{
  "vocab_size": 32000,
  "bias": "all",
  "grad_clip": 1.0,
  "decay_fraction": 0.57,
  "batch_tokens": [65536, 131072, 262144]
}
Each number is 128 + 24 x the weight over its row's rms, rounded and kept within 0 to 255. Layers, rows and columns count from 0. Numbers have three digits each. The size before them is the row's rms in percent of the matrix's.

# layer 5 MLP up, 3072x768, rms 0.0986, rows 1276-1382, columns 64-127
091:149141136120152168116189122125173133120155138122150131105113153117145109118131126148157123154109129094133127120125144119144120125143132130116149139093084128142131131170112118163141100142144110
101:107093096132139106151106122132146118122088148124140120181116108132100126124095113139144120127154130137158118100127147162135128118137141198125159099107106138062113122119133125149132121126090125
102:108157085083125116096116140130127110118145155084116121088118153129136159139121066119114147078105124144097145127168115108110116123158103125131097091131144137163133140108114140136142123192174171
099:168102104103190154112110143106088142094144152111109151137110120132072132120109132126142157177141106142142112056123162102135123121131116152173127118124113109140138096113122141170181138138130143
088:138149091118123120113128117120138116118126109174140129108146150066133120142107123153156175156119124135130090146152104089085099125155185121103142125152184112142160128096140117155175122182106088
098:140131153116123157127110087122176142166117142112133157154113118155105149123145119113107135112115126101150130103153120127141123101141123132129111133114177091123114112128095067175145136097093110
113:123150101145123140108120158149093163114129147167125142148141116135111149149134145128151122142147129116162088144108162139143121179086143125135116150120170128152116097117115129106102116139088163
100:139134120161136097113117125152132120126112141119127116133148147172102147125132111179124140118186128102091153123132176110119101153115116185120101139138149098135175140151150134096142113142122162
101:103138158155126103124149116144151120149118117105104158126142143138169132164085117106135109129160117149151139101150145134120116120135143134165133098133111109138101106096146105108154120186113125
094:166102121126106096124097133171115107179123080140153109081117133125142128073147117139108124161163138124150110123117076117145140117126138125120119142116139143105079123151151125160155162116108137
100:162153119134124123172168187136139132118098127182123128142129157146133112156149142147104138108180134101125140101113095130149130125115166152087150132086159093124134134139127150112134117135151092
100:152184082105145107149139088105113112108101097086105149092129153135139139120152147124142142134164116109116109132084119146114156115105095122125180155138093154154137128075101062151146121143120124
087:180167129131157118145080174106159115118118155117182109127127136116091143142135161110142118104107125137124125101137111126124107061149143120136120162134155107128186117113133115133097140143119100
103:177116137081091091139164106104154126110116138112146118148150147121097162146130133123114137143119141106124146102103102115097114122114120165137121150124167117151171105157113129128122116114106159
092:125119160119147151113145160162103131147159101121115149146108128150136178118114166140133109150152119121162115122111183177123112158127138151081103134136111132133136118109121102099074090140133097
101:116149141149095134139076132140109095153138107069141155114116112143096112117144147093108105144122125096148144152144127143123047135147146106114131137125116122104127064114119114157186140152118112
100:112160073075133157123095110113163082122146111135129094141088119145104120126144106125133113169149126182150170122150125158121095107110143130157098140086149101122102122102126130128090125138122140
099:131150135153126119086132118119119125134150138130127169140090164087122089154125152140107148140122159092142152147134130161166128142122168149108137145134149122144139133140127129140142135160115127
102:138171106125118121067151124161118133109174156122115108094110124090103157116153115129145108126161120088156115126121125175155101157119111180107141116110175124138124127158113134147153129150150131
106:160121106105117154116100152108149170079130153142138149093123156140147148116189123174134153135123130105107128156140136106127111122130108150118123115127158150161107114104140130121117091123152184
098:124137113123134100104134120127124088121124146128168122101151163165125095141144102166168071106103151104136132079170107126123162153180150093158147123145113181096108149127119135132071163148133143
089:117125158114143122148151165141084142153128093148153179126125109129149130134144149119137164132132134110148133118154140090145100155088119140105131149128112130162106134132156106106158127179130194
098:141148124130174111143135105108136165143103112152094120152085138121117148086134149151111151121140131112131122125131168185103096153123127102098124096153085157134114128091116140148120130151110119
095:147123107150126134157138138084099130129164115109136171140144133136132092138103117121108108120130151116153127095130138146141116158191130144180153116118136121137105155119122152131156151118157125
098:131118099134133101137170103088230136138115117121183117162128099096131141078120123156101112120118109117074137163125134125128158116126105100149192136147131138105147129144135104120126105126118111
104:110128122157131175104123116110082162082127105093167097136102126113168110125073148104157135176086154123144111087097092138130135111132163154153128125120108153142129159103118106105141166128137126
097:147091125111114153122141112137143130122162123133129136100164129150137121102076164093115105113124160067119111121121118140152139119116136120175121104150165116150157120133161152151119148137138152
100:121119145148150136113135169156120135091154169115099094160087155135149175135080155154121143124146147142167150155126157154157105143113142117167157093113124109117139150085130159113082156152122113
095:096095090135153129167121093170141120119144104152104122136120141139153134151143115114102135128149175141118153071106129162153149139174112150108149096108141142108133148127109077125142126120111090
095:122133147099119174170117135122114156157118131155082154147146128086091184102138136154154123126081104115118099149080115136133141140136155114140104132142141086118120139144108134128156164109124121
092:114162096132139148103139096126133122114156115110129125111104139098116074120139131139174096164148154133154149092123120132185124150123146112149119125175128149105125107149151091164127158148081132
096:124125111122096112114113116084146130095165151159116095079138145150140098129100108151108133141097125117140166152190133114155076191115116141189106110114104119112102129147117127123135103120161108
090:130072145100075126086122130128109115146147133173120116099149104112110168133087125153125146112104088135116139130157136143134108094117130164128087098112138146091142141097150110141151136133160127
099:130147105102089130081106104097130174117121157136122132113107137109124117121140141177118099128135149158130143130134074125116088108107143147169115121106122124111095138160106149155193124130107139
099:145123108131071120137146179149096132118134104116128140120155110133132141092128128116092121095107156062107166116142109123130143177114127119105172110144160142123182119127117114140161094180151100
100:133085116135157123134134133160163088097097128139126144118115132146140155128140099137169101189120134093150126121110075145167169095166126147123114158106109155120152111171106147143173123128107143
096:120128116145146151085139123168134121144156135112133146109117126154153148139144154128154080113134106131136102130124126152119131152123139122079090104112163096123096119134100114155086118144115163
097:148113118133111150137146152068061157130111152131120127139126179124140089146146094125125114176123125126150166139148137112131124139137136134124171172102167116125101128132119151173095141059147117
100:112171142124123119119118124140145142144105106151080133106152160126119118148158191136117150131125147101157159148137100120111151120135120117105088151092105128140106146130115160120119145138124126
105:085106149145166132140117160084094141141135176135111082110083085083120075141143139131077138164147125072087052121172134164091134100160149112138083134102161140102163150107153142120146143116127142
096:134078168120138141125131111133195138144128119137075122139128102111159068125133139127128157145140136153191085103114118110137112125140118133156084090126111093133084136129126101159136128126158121
120:154132170076134132126111135120138104128160129104112096099110135116128078131116131151112163129092095134133125111165118121136128164124132140140144124126106101101135124130140130112141183160067099
106:100145130149157118162188203106121094139161095128165121172113100153104123095148116154133119127137152136113126108126116140149115156121168132140126153111126155133136172137155142147146139137106153
100:130114137151142078141138160133159131088112165128110098134113136152133097180122110153135128134126155123133116127180125148144115161167118119115082125121130132118132162170134142116131107152162092
105:156135093150122161149151126099115160086128150153123136138111135114160159153121168114085151120160152093147105137095178094108130110129148160163163138114125126116130151159134132102104130113139141
118:117164109128142115093135066130114145125091158147161130128134162159135120115092126104136157132104149154122121115155147165126177100159121156122156151163123141108191135193136113141142054122128105
123:166162120150111135116116051127152116090142136204135132133167155136173111131150105112121146135085149142133156104142095132137162140122093119134121138117133133096155143173092133152176093111135099
104:157113129127127152121142151110112128133126123123141123140207142191129155104114153132168106154115132152130064135134131107149130153079139147204132109112149115144151158131124144121065171114131128
105:125120138124109099110143097148165104085122115108089098110111087134139114104146157141104150149135149175137147148139139140118128120175145133128159136139127138155123170160145062122147138129135083
096:161104088135113130127100077124164137187153100152137158133113160101074109099167132108170120127152134126141145112168118121164119100123145138088180133128138086152162163121123155116142143141123074
095:089105153129109102128110086128137130091089097152110139120101114098137166129139151107173163127150130145166142123110152096094114163110153126127097107121125107159106107119168147114137133140140148
096:126131099131128125125145128142166151112153117127153092147126134149126079163125129108114106128140092140156136136113171084133118144126129123129135108133147132138084130135135143144173081100152210
102:157140132142169105140133121104149110134088159125155143133138128135081091154114129101128084119081149138159138083170127097140139171103143103143117150155097121144178094163116138152117150149089126
088:104130169094180098098146139145164162124120188152108157128116137110097142144175112139155129167124124134124157154145150139172142160104106180136132148144121140157099126107103101119108149109160134
091:112078143142102107167118128139197125144145080124161087145124144130127120151101154124149081136160142152158127113150113115148147130116158134131127095139118120131137167143168138138130115136135142
096:145161173119120126141110107141174173140087097151127100069113188112081147114142111116113118154113141089168157162147133141098138160153166110132147118095132105136127168127136128154087118122106136
112:180144119168124206108113120152124126139158113179136178111150155125163112121111144153126134156173137178092149141083123124162088130159122124145084133095143121138110176157071141155119133139162169
096:145143115156132119088124162101107157157123158079153102163124116160091130098108129126117175102139112097099139124149096139098126105133121148109104114139145193124163140087141181158131158128120133
095:146111111084151153149143074131142111133137132095154055082111094131105127132138090156105151135124092152116128114145079137145105095104167083146133126121122145138096103136113150148127177194101120
099:139140128128113133097135166155087126067167154161103130103133138153132187088143116070159115119127140080092171165107140148165168178117105137096141097079130185148152162139104122124151105096179139
091:114135116150119121144096117163077105119108154119124096189123134133133170098137143143156140124137084135146124132146130131119109111085075152105111122162128146088163153138098173146132125131131099
093:082118127125066132083105130122127142145141124117124159133171134116153143147126182164145152131124161136116136121084090136104111132146122136139103148122119083144112161158109159115145154120128144
110:122138108135160124143121151116119106129115125089087117140113161112108142164118146162167138086155139107124127128118126114099089149098111149137108124069086122122081172164159101108113159109110122
099:149116090119146164073135126102150173145135141166097149147181142102088082130143164133145109120138140143096148110128091147120119138136115175090139109101086138121122111119144126103145142120151139
094:093174123079131136117124090110132120148160178149135099137071098125156120123122136101160146101132092093176092083092126136138139136099105113108071138111112123130138161142130106151126178144122097
097:149155144117114150121132153142114127108134111122154111066166146086177141144135127117151106092136145135151132152079125117136110142175145166108133092117159134109109148165144117149129182160136177
096:119138154106132150113119184121138125116116119104142098136140129151100152137134157089113102173134144104132133119133156158120110141129160127151067097148177180124201113145083144096145101165133127
090:134115122109160105144137144095127119106166124150129142134112131161123145136146134169162127140169140160127168117135114130155128126108100116120084103129129136149123131169103101139130108170131129
112:121154073123096090175107138120146136106146104140121124149098154166143107108132158083115104126113142130160111164132119132111123145159166121142134133106083114151152135120101089122111088154098124
099:137103123091147175131184105118140153146119055148083093133165112141116101150143120102117086131114133109119112094170153132168134114112153137127138070114119144076057116118157158103138097139140141
103:148117098129155101102133140125165156114090155157132135137157129212171157155155150120103107147115147131138148106136141173133118152100115106131122102112146120168162110163116084148125114176203099
091:118124134124101140138144134057164117098133150111154079124119082147126128090084172127146112161130150134186185144141134148113103112119148115113130131123127069172134129130131117119124161188136136
093:147097145176132179144154139125123178134127108128126131118108179182175144164111141122148139133153115121139151143067167153140139079123139148112122141156101137103152154092139163140153111163130140
119:107086174094120160152133134153123090110148139148111095120147145108100158175127151121135088153152117102120139102100128116194075144125155157114084064112149134190175150120143124139108099156117137
103:173137096121124149119149124115107093167151130130122118123163161114113115146107139145092147117118131131143165132138156192103110156117174088131129120081129081104111119099127115119090132137145105
098:150131136101148117106125135122139078138126143119110144095123108174110141109128113179090176120079144107116144091135123103155091108127135142119065114095144135139108142105139119154113137115139110
112:104167168149143088095159118099137129148102151131144142109170162181127123147172165088125121118107138157133128115172119127142142102153124106167117137120105118129154113104075144099113167105104130
099:133129143114147118126114103143112143121105112115135156127119139144128097118147125139116166126100116109104093102083121109105139105129091129147096077115134162162145146133142113157116121107125162
098:133121134144078123124148173116117117095125074145152109121102121137126111134113114112132142138168143130140115132114113065142162116102135097112114109151121153106116110070117130153156126114140111
103:129109125184099161144153155139140110134131098155145135157078136120136132135156105126104124171117129153170136125109147130102101069153119142135110143135086102164141101104128119170094130117145098
090:136084103103152121137142144104171136164118148101089148137091111108133102095123148109126108108160126127167141123134161131146123134129124169107135108140117133126172161152135128157122162131132132
096:137112116106135114159121182118121140178126125151157128143150108126124150152114144148133169156124149093133125082115133169112162109120082150166135154110165146144099185073108131137109096136155154
101:168121084163151109125121141138115131137107144122098134137111161094120095091054153114106072133147096099119116143112122138065097144103161110132136135120107123107096118122118165133129129117143153
099:137112094147123138163116158118180154132124103171110109110135117150147129108152137133145119118101144098121135157092122141136105105145154157144135147109108143163126074120094119118104121110118121
101:111140124149179102122108126134130170094096124159136114115091105158134145160096083152119155136156107116108145179106110134105145153118126135111120156104108106119122109133098138134137156106176125
097:126123142137127147120126111127134094161159122167120119144161137114146119071124103112108115099153122124113165132172096152137172119138098106128150135133138139132102131116167085118103119145082156
099:118157123133120141105160117128142103104165127131174143146103111122113101153109112150077116115130144087172145107094129109105086088133120109106162143098114089115126140088137159098156133125109108
097:157132127178115124123123115131137129113159133122137137140160109153147061079164145141169104141121183138082138108110072114101100132127143189098154134139119113142125109149119129143138153134093128
105:139068127171123103137135132136112155123089148141133135163132163066154135111125142138113102121097169090120156122104089167116151123133122139140148131087133084103156181145113102129136131111167143
098:115142147131091073122114111133139124109157111112146134126142165116155134120127129158092102146138133112120145114091123144122117142084151178112112127110136090104122128114148140132132128123107098
105:094116097200108105167161110126140132111076143133161113123124157164134143101134160093127097103167129098112090135139098143118107118122077074115125097145124136107100124148108116140153156114071121
109:136133111124107117156126121127124115098112118120112129146107102158130119115083138115100142124131121110137123140127103147122150091199145135169138091101140102148145133170131116149158151111091127
091:129145109137098151134141141102149046128119110128143101128159148134148078130138091133132146107133134147134131138159124159134163099099184133189111143108149181105109157105145125091115129109109114
098:135147167092162103110131125150105127109168114137139148169179103137143136145137113134075112106134128177155140085142106157142138110151092116110077140101131160111112081161138111132111134122097143
109:129091124132151152142106107144113123122109058115135117137123101094136136162122118115129154130135109118153124111095111139113091129159151101093162115144128137151090162104121173130108094169132078
096:166139085123124142086108146135145090119122162114139113130138120161127076144133124158149107161106125103155177151109122120168133153138163138149119117116112141110119170170139070126129133098088116
113:128155178130102141077144126134136128130154144119120163142100130123112121145132095100125096142106159158109094148084178110116093173122098132156132075097128109141172149171140118136106130150099156
103:124128129106157175118133152160109125129122117135129101119134157146130135086119145095104130116136143178166138108147118168040140142136115160105121153159167125200148140144153180118153174096151107
091:145129106107161135155100128100107093142113141147124146134136156115128149128124127108118156089131125140119137111083110109116122093188162133176119094102125127117124105098137106158137137116103122
096:120136180080103108116119115129151135143170088144111155140112105166153149136132067148109107117116157142123154100142110158099145142149121100110157133137187102097168125117126149139149126177130130
100:143145128145117144101125155129095085118138122114141109133137112149142138111092142095140123104130124138140128122145100124098143108129138131162092151079150197156095117138138136133170154127115107
096:150143138151098113132119144107138125089142106111112138112161139112116143131138106126119099080134135063102166114154097147140127133117109126098108112118144116135137163132068102151159129123140142
087:106147125167133108161141127095163159113144141115124167097131129202105089163097125148136103144175172097153124103165094127129123133175098137123124142121138128116134135066123118104109139113136151
105:087124101084147137124148101128149114103114114141141124122134121143109148109115109122108132134092118101114143154122114133164105107143151113126137183118128140085143160143113115118108061148136112
098:127113172174156114126126108137160114122138150111139139120138170166124115143109120134109163159162143109095117100141156170149133165122102152167102098101050113147145111097121176091087091141107088
099:107117111132145170108120194088130124151169115103126140134120140127124092113118135100098127141131107144150154172169084114121109131081119138158132150144145125126137107149126120096141139126120128
097:178135107103158139143131129140136161155127121159126106139121147125140149148090153133135148138106133097114111158157145139154159110138154156134123159102140126097128095129144104151153134162162154
# layer 5 MLP down (transposed), 3072x768, rms 0.164, rows 1276-1382, columns 64-127
104:138146101109130126130103162113137186105137141071110117108138106132076162147125162129123141128139137172143157091133111137126182113181098097103124159116123089140150112152133141149199120163084106
097:081121076130175129125115121135130143143128149144153142129208101090096127150119107130128180143111165143158108145136117160141115121128147145190095151141155179103107108107160116091119138122126108
096:169151158147170136129065103141151141132177150080155133103099110163118071124113099115155141161157208106113128112144117149154076071131149074140119115158106166121121143152139132172111133126151117
110:106167130124128131146112128153148147105128139108102143106084105096168131154153143102134072138146084134125129120141143133128128166126123144112146092102124119150147125145138137139126088117106140
084:128140149118127095118138162158164146143106092136173135092092136100145131170175088100148128094163111114089113147129118094099135140135132085211105105145155062149109119139109093126104143164100140
096:129145126133074150126155128131187144096160087124100124144120145152114122168122148129075106100155167131115124154118148125151125127111119123108129124157137126141147118148141145124093117087148130
112:147121154114105110123145151131151148149124125126117134150126148150150116142146092125179157089140142131143108091131113118158136105162146126142085107153142127131169102158155093149151131167127126
100:126131115136144137090130098157137161123141131151123142177119133095156152143162107156128154115126115137109110110163122151130096136143115112098116158131087127096128119123144147096123112135118158
087:146142137131153156073111113123128127144115153134149132117083117119118120122094084136147112140146100114116124153121171135148107098112148083130113160157133151115122118126158104112135130088155116
103:158127121135078104154135137137139139127112107131125114119146110139109082157135150117123124148144131150167124120100129126135143135109146120150131159118107142156195107140147138127158122098117068
095:156141158131113114130121100143138135121133130153109146139157127121169144122152120166128113162135149119143113146089137132165133135140112156127128093153170105123117133128166115143098136108152145
098:121140116137166131166138144133149111139157133146124105127135119117131163137134120160156132122141134145140074156121139142148159123146199085143107169124156111137149132119131103180103156109110144
100:141136146113139141124151136136159128148132118175149161151149117150121129128151089109139130104141144095187149076173127165151107140099137138149146128137168125132149152124107144107107111165141115
092:109177107145121150166138103132113162112150171109137121125137106093165159151115129159110181117131095130128122127180102136125156128152095097127105109160143141137132163142173118165102139158098158
098:164119146092147154170114126142135131086125169096127122134133125155131156145146064145071137125116107141120122131154167132148133130121123132104098137139138119169154159117104113133163164110134095
097:168106097138126119107081121101145118076154093101105167097116132137123134107112111110133123122100105163102118137139133119107148110122134101165126110129128130090115126121102157116072111125119124
099:135095187104175112143127170139152116152165132141128139117137123112097138136089114130118136092110123147170157105118079114130154150110102120116116122123122120147087144166119129111131102124161160
102:145137129125101116152143118171143119128094136103111127167141138122147148169124115135122100139126118095124107123136115144120125110098135162164170129139117122114090119132138126083141151142116102
100:103167154146072144149147100113099115116156107144096146154141138137103137098111149098109113146163114111135062122181114128153133115158140110155116137157129137154161102103083121139159135101094136
119:122114166127101136082150143071141176109101149141129150138108122124152145156184096156122094117156101154120112133196167129139110109098130121104128130158143126158118163091132091129131124135155160
092:146118127204147116169111141083123092121082150171139144113111126097112153148174114164107110136138125112111115101181133166115154123141146095167131120154138118150131161100149082097091157122122178
087:152096116171139136097102120165169110107114145163107182137155128146128105104110108130111133109182114120071122119141147114154139078153161153166142100123111082136125155109123129141060129125132128
096:165164168174110133113131104112115130122129118131121128129108122128166117115082126115107080142121123121120139116113130112155131144150095157126107113139096084067151159110146140147145100130135080
109:111201149134179086103135127056160129099123100109143174144111103131153168161093162103137137093109107139156137195162151129146125139122137118142131093121079115143119164142124141140108180089092153
101:181096133136114117175130116148143136116151112110113134109142154158153147149135150145176126165149123149162129129140080129133083160123133131135119133134143118156103122165127103148092157133131131
116:093159151157096061103159134117153124161131126132119113134090142120172102124149130108132136105142112128129122126095107147132094129156152137142142111163124127125126142115139137137088151102126138
095:156153121109130090168079108134136104139112135089126147147129100160161101098116109141104135104141121163177117115117145151112147195110130139116141087126108096171114173112142102133130137105142092
108:117133156120130148107142118131173157157157124126146117123180122066082134134135120128116128122114121138150122150196140111120135164130152125138111114123132092145127141120145135084083137162117128
090:112122133146148124137156110136099141144133102159147152100102129178143076091156107144148132153148155117130107102143141120159103139090131110111142129100132185114151123145156130144122130155168130
098:102119137139124107147134129068142128134162122127154160119115134134082172156085137171125133137126146157127115151107118115163143117114111074171132114140127107165137088122141131101136113103162136
092:143138164196111158137111106172154100146157164126163109138140130114128124074159134119112115145139132155108112139136123097140105125180139106131121128109156095133125149101107107149117136155131129
097:166154113117148128108084131091109119135149114105146158110136106108117126129102135140106145150095159131135134150133159138128110130155124126102120110112131134171119096093156150091153130101095117
091:130149143132151150136133101096146120127129112125140109135081129140139126129097134116085141130115158116119133116106096138129132139082141108154091175128147126154101087142113131139145143091115103
100:130111145141129100133140097113157139158127096095131109155151138116152120106155094137132151116145132158139166150109130141112139171107164108125161095157069083104167135152136118118123128047081164
102:123137140097190151105137132164116128159115142137125109147115103137129132095137132118136109122130157123095103096114130133139170163122119127109141117164162137133121146136146184131170137138092109
111:144133135139143141123133142163157061155130133136129131137159110124093176195117101142149125144147136128174116110159108093196112148121132118135105143183115134101113178136145154089117143117130127
094:106149187129144123129110124155183163121091132154095117163123158173107116116102197163158153133129097108142128143128114102171136134151163130123158115104129109159092099126149138118135139103124143
096:114101102155111114088116128153118164177167121198116131133140140107110145118105133163135125127110124117124130112137107145146145162125115153108119089112100113160143126096140186105172125164142143
090:129108140116142153129165131129167157147130133138142122131128099101100115120089174140116108163146122151132163121155113103143049099121170149088086139135178134108154142084141151127126089108117177
103:132175099138106135115133158129174147129143168146121168139141129143110103141135117153104157090151153120088083177136124105133122067115138108155152116094130176184121125122082147090105137130156126
086:120175104135127129130134121126126115125114126139146134106098153128116151106108147158153087125140086115089117123137116107149125149091146121131132134106136102142132126121155118159109151105187142
116:138159103147092092132126110076097139163156129098111127115168102114143145151097113145164141107143139145150126146157124169122116108104095169151099127113100112106147153138125134098168137143149130
101:074162085104155114127092152167162117124090102125125098173158103117139128105150113139110158130117142130095122109112113138094175118092166107153087094090100180154138124160133172157122133143087132
104:147132129119137150143135121140127138109155137105137106148091111124129174177079109140108100139162120120114140151089139115135157124127108111117134097148152110155142129148076120124104099120149142
111:129092121144182157093166127120116187135076119109142162128124159117137142117138123109123111110149089109163127143137112126107120118141087120139096110140139152095126161146147126110116102137150116
125:107136178125157164155141111126149080134156156173094159134137125184141137122108127151115116130146117160077165122119102153140144116136119122099127126157082152120208137169116127122127106133144149
140:112125138102131121148112134150102081119116146150123163131165142142146133142137140138095101127106140187093165112125098155154090121124123131112138084131172132165168092155132118167127110094124127
110:159166177136097098140134117102122118149099118106107137128148110163119128135129144097147108149144150175137114124141097121178138123151144167154130149077160112137118130126142154142104147122120126
099:147108070149105108137108114136151155100099151105144116128104121121119118102130104127151140130063105137083138139109116060132138112103131107136153120106147136152144140173132159089132129097128120
102:110151182154123116120209133152097138165100148137068127134119147119127137155119112139123089114127169158113171168116140147099167153153117083130101112129112161139136103140139143114122133149141125
099:133108141123117168098147112086132167153124138142099154108090130129142127107141109099141136107097104158112126148132162129136109158116093135124110112108139149146080124137120118127116155144137154
095:069120136142167095167130162114150087153114130122121119132073098124130143106139146121103136150162084124117151047150101150110109040125133104146119122118143125163134104133123165138079148123172112
093:157131087148172102109123113094139153113124142103109174138127118133146161151124154100149139115136145157118128156117147104086158174100144106129128178080118147173141169132143136131121179137164145
104:141113102127136154130130132128078131094177105136115112135173136107164102121145154151139123131131106152159135158161129124110119128182143114139132132089146168073176123116098165169176081109101135
087:115176161098136148074146150115116103139166143087132161143086171121136157136111128157157146139158090108081142134148108128170121113109191167112137133147096115114102104166114136099149111111112124
094:152163136142148094124135120151129115126089127131164111120135117147130150126177156108149160108097103144110130141142092163150091137118152121116128113149152108152120121128163137123113111148135140
121:103103151183137108136136139112118116092094109089075120143102127118127150140118124084126115077141115113128137100128087102120130107136093119141161102118143156100149118084086154147145102149127123
097:139131124159119139102113187145146142154155117129172136169105103135101140099135114149136150141115118083136108107128127137151168144139117111120137180137107169162107107092133107155171143094159102
096:170153135180163122181139171133133148125124163123119126118114132117156150133136173145110107165126162114104131104111137113129091117131129089092106103163128126086117130149113124088135132117134133
099:147149161160148129124146107119157123141148093126112141107111084172150099107115145164164107135103157114130156160144148135152159103135144092134148167140159123127132152095151113128114099125139108
096:139133168141128158088159110173110178178146124127148146163131119136099133109106130133110145126101129089081132081115105124103145155137092127130145123110151077104099120121135170152152137121130130
104:135171140101129139124134158069124165153104152117160122120098133155142117081092125100177129094152150111111107120122123107146141097135115125123142127057107078106155113175161164153153171092138147
107:126117138137138150085134085158138108117199167135133152083136114157134123143134138110081154123100142123140101116137149138100118113147109143113114129150157143141104112120128139163166134166153109
101:113109123123161146145158108176141135147154157123149092145120100080114137118141129142116078154123117119142118099143140113148134124123136112136146169129143166148125102096177108139185135132149106
091:150144162106147152125133138118151132149090108088082115126183162117112167152138126174140099163172129170142112167120135156104125185155110143117151125130156078145111122147129145120127148145147146
092:119128127131188078107104146155122103164164087101105137148130120104153127114115127121164114164145135128094152152156113108097160138151122142151142119120125173098150083139166105135160131148164136
096:130152129149115152151105116107108163125120140124068137108134152153146123135100139134112113133140118130163141110129103137129130132163121094144113193134118177119134145130146117133128144088121106
090:135087121188136117163146097096093202149136076168139161134127094166094167138106140170133125116155171125180142137170114116141121120098158154155168113100086173108145141148148123126119174133138141
102:103135107140116124137106167132131174161169134110131138122116150139156123138162156153117103105177167121110085151176148142129113117121124120126138140121095136160138141143145121117108097156123104
095:144114147131122098105121105124133105151086152145131145120131118132122134095128100149127105114124139129184149123167126150136141150131125096191155154111096087141177134148128125109146181158134111
109:116135132151151138084114169153124123125130105140092128136188173172123133148135164133131140174113115128068137112122128150138126100114170137140111098101125139116151158091139168144170095127135085
096:101121171207132101144108155163182087145118118145134100145111136111121116074140134127097146122160150133126149125096122130143140152107140149122119110135110101134132148160114146152108156107115108
097:163138119119137130166102147177134157119117125116124144151142127148133110178148124142124131120096130152138141122134131117150138151116105124104135122154117140143155122141198176136111130162148148
108:130155130158172168164123101149153108129132136163122130119125120131133140171135156136130130144129136133135121104107122172097125128094095128119125130127159105144080163117154113113131101150116132
105:092155122089146093085104143172117112148167103126157138123138135088066143147128148126144128135131180142161152159129120151101146152136143159140129136137138117140083109077144158095107167115154095
106:147114128147122141073144111111113120161111127143083114154118150127114161108122135102154155180131088134129134125136137134159116162093149154132118121116122098146106116115132097149103133154127113
107:138118172128120143122097141145136097125144123124149195132135147138131124134154125145127137156126116131121146117112149097099124105131110105117151123142120109147100149111103137108104123140090176
114:138088138150151134162109155129135089145126119100107142098068181153082074139137113104075067135121151100148126143146094154102140128128119136165137128139146102118165165155119125099128116060094115
098:158156147166107095089155140138107140116150141117105165142141151133146167154106123147130158117109099130132121078145110116098100109156131104107114128090134140146142130141110135161107150116117141
109:142154123184169140127113110100100129166143136096128146146182138137168124078111124098131114110131158117115107126126141093126138127138146200151104151101133132144112126139166138144156106134108151
094:115138137110142140114104135111130115131153149086138113163130138125131148138127155133136120163139110125150103133081115108155093132150151085124137130140103127133105160126134150138129116155124136
095:156155127111151146183132095105138111130154176137106141124143145121130123113104097142169107148090164113079137101117126135114151173124117122138134116058139081133131129177143151139143148146141119
097:137120185120134158137158173116091077119128162135153072085203150118098162077154110048117158156092108133147131103151128101117122074188171128186134124130166104157135107110185119142130120143099127
100:152115094102114178166123108096141123126104178099112141139126102151171106076133122147143168126145137149108143134136101184108142106191116106124147129126117147157088133132136156137129165148090099
095:146140137165143122146135128128131120161100119123124152100144123122165134139129159153156081162160127150124123145144092106163138112135146087113121166149089129117115137152089141126122134140110146
093:161105129094092099150120156165124111112150149139114108162144138118142089138105126155156140137151127128086116164154110134131084126125149121136118158118130149106153147113103121121162136109106151
090:119136122064141120162141150165111132108120152156135159147151168140139095077136107113169137126178115143145119149141135161121134129139106113155120119156176107118169129156156100122105148083174149
099:093147121131170118127104130094162105161097128138117151100103076130119147120123154155105100072147158149146116148071077156129141113116157092090146108177084114155127141109157150130121109080139141
108:139104098105133113098148137142165115158103146140135151150127154099154162143099156077151137106116106131115092116094127106156162136145099111124098120124132141144142116165137148147128110085112144
090:160136155136085126105128177154109172156130133095140128156145092129144180115131089128120154143125137123108152067142132140133102103111113146158129140120160105136208124116145115155155115099172129
107:092124149124165121113134114140164127130135128124152144135146167151086132149123108137078128130171129125081107179145166137098081105076126120156107095148151105151152142130144141152129147090115131
102:143143166149201111124060122137121102124111096077157105125114150168159130091124098119104122126168105159118161119193122135159121119139107149087136138104099069121133129136095125103152112127054111
090:150120123165175136099142136111144082159105163143164150149131127157118102094148130154144142128133162169170149106131111141139103162174120092120121194155130094111127146106110128171128127071133133
098:165127111158118111121073154111103171139111163118116114121133155139144134111129123107153126118157122122092111144083165127125116146184117148126112133108146109145068107142099145135105134123159145
102:128121163124120103136087117165146126107171093101118120135123116132163128176159165137124136131155144136122125155123112122129096136120121124108137088129132111117172136096122178078131149148122108
096:141099131146138112140085180152150128136173152119077169108096106136113146131155097105122175143119102140089133107153145178164097152121115166123134161128126143087141130145093139134182148127119134
108:137111102141099160085145115174119142092123117155119126127097118119166177116155125096105151107145177137136131099119118152094135147141130121162148129167104138106150126161139110117107153129128115
104:190146118122126127108137110161136101135162118112132157140123147143099145093126100145126125130131122182092121149130158164080140133124102151149102137147142118136136137164137058133170137100175102
092:143142128112133110121130149125182110130104139161103142165160112130107123077122151149143112103148160105131135147141124110107097160109114119130092087144121088119115147102094113117154102113137159
095:132096143110121159162109123153132144149089144132117153121130121107140109149146117128088145163091099156115141143101167146158101138149111162151099118143141210146171132120118095114135130122119148
108:136070116114157120124115153162148110125155150105154132101147129110093092148097125089182135126128099129148110128091124151153118167121132098108097140130147125153097121149131138130095151059124089
101:148087141147148149114119101099165120063143113125117096099163154105124150110129120181120166123131108116144123124136138105164127123187121106141104136114145139127139103132089105091140136088128130
086:118052158159089110125140137151108180146184096113121090081111089059150160078138165130133135103113107160141108139113172099116088108135183137113158051117112163137136156151158133119105128085121125
114:147091108115133110119117094138138104137141099136145137107131111165110164135114124139108143078126076119127147145182130128083131179167151124178015149174141085118120147118133155089118138148120090
092:066131110145170131150161100121083127115112096068109151117177137158143110170096130123133133126131131145117108141150066114081135085141151143136103159119124156154117123098144109157128130123146110
096:120137119102065185134143142081116132138170143093129116126137114089166114113101150138097137145134106119112158160117114149124136173114140114087151142140152108105104105090096138149146124131125108
109:112156153090157102097155131145134135149113113122096124164120139131100105133156131100099120130131154128138138141135108139106125102137128151117110140120114126153148125112104125111115125134143160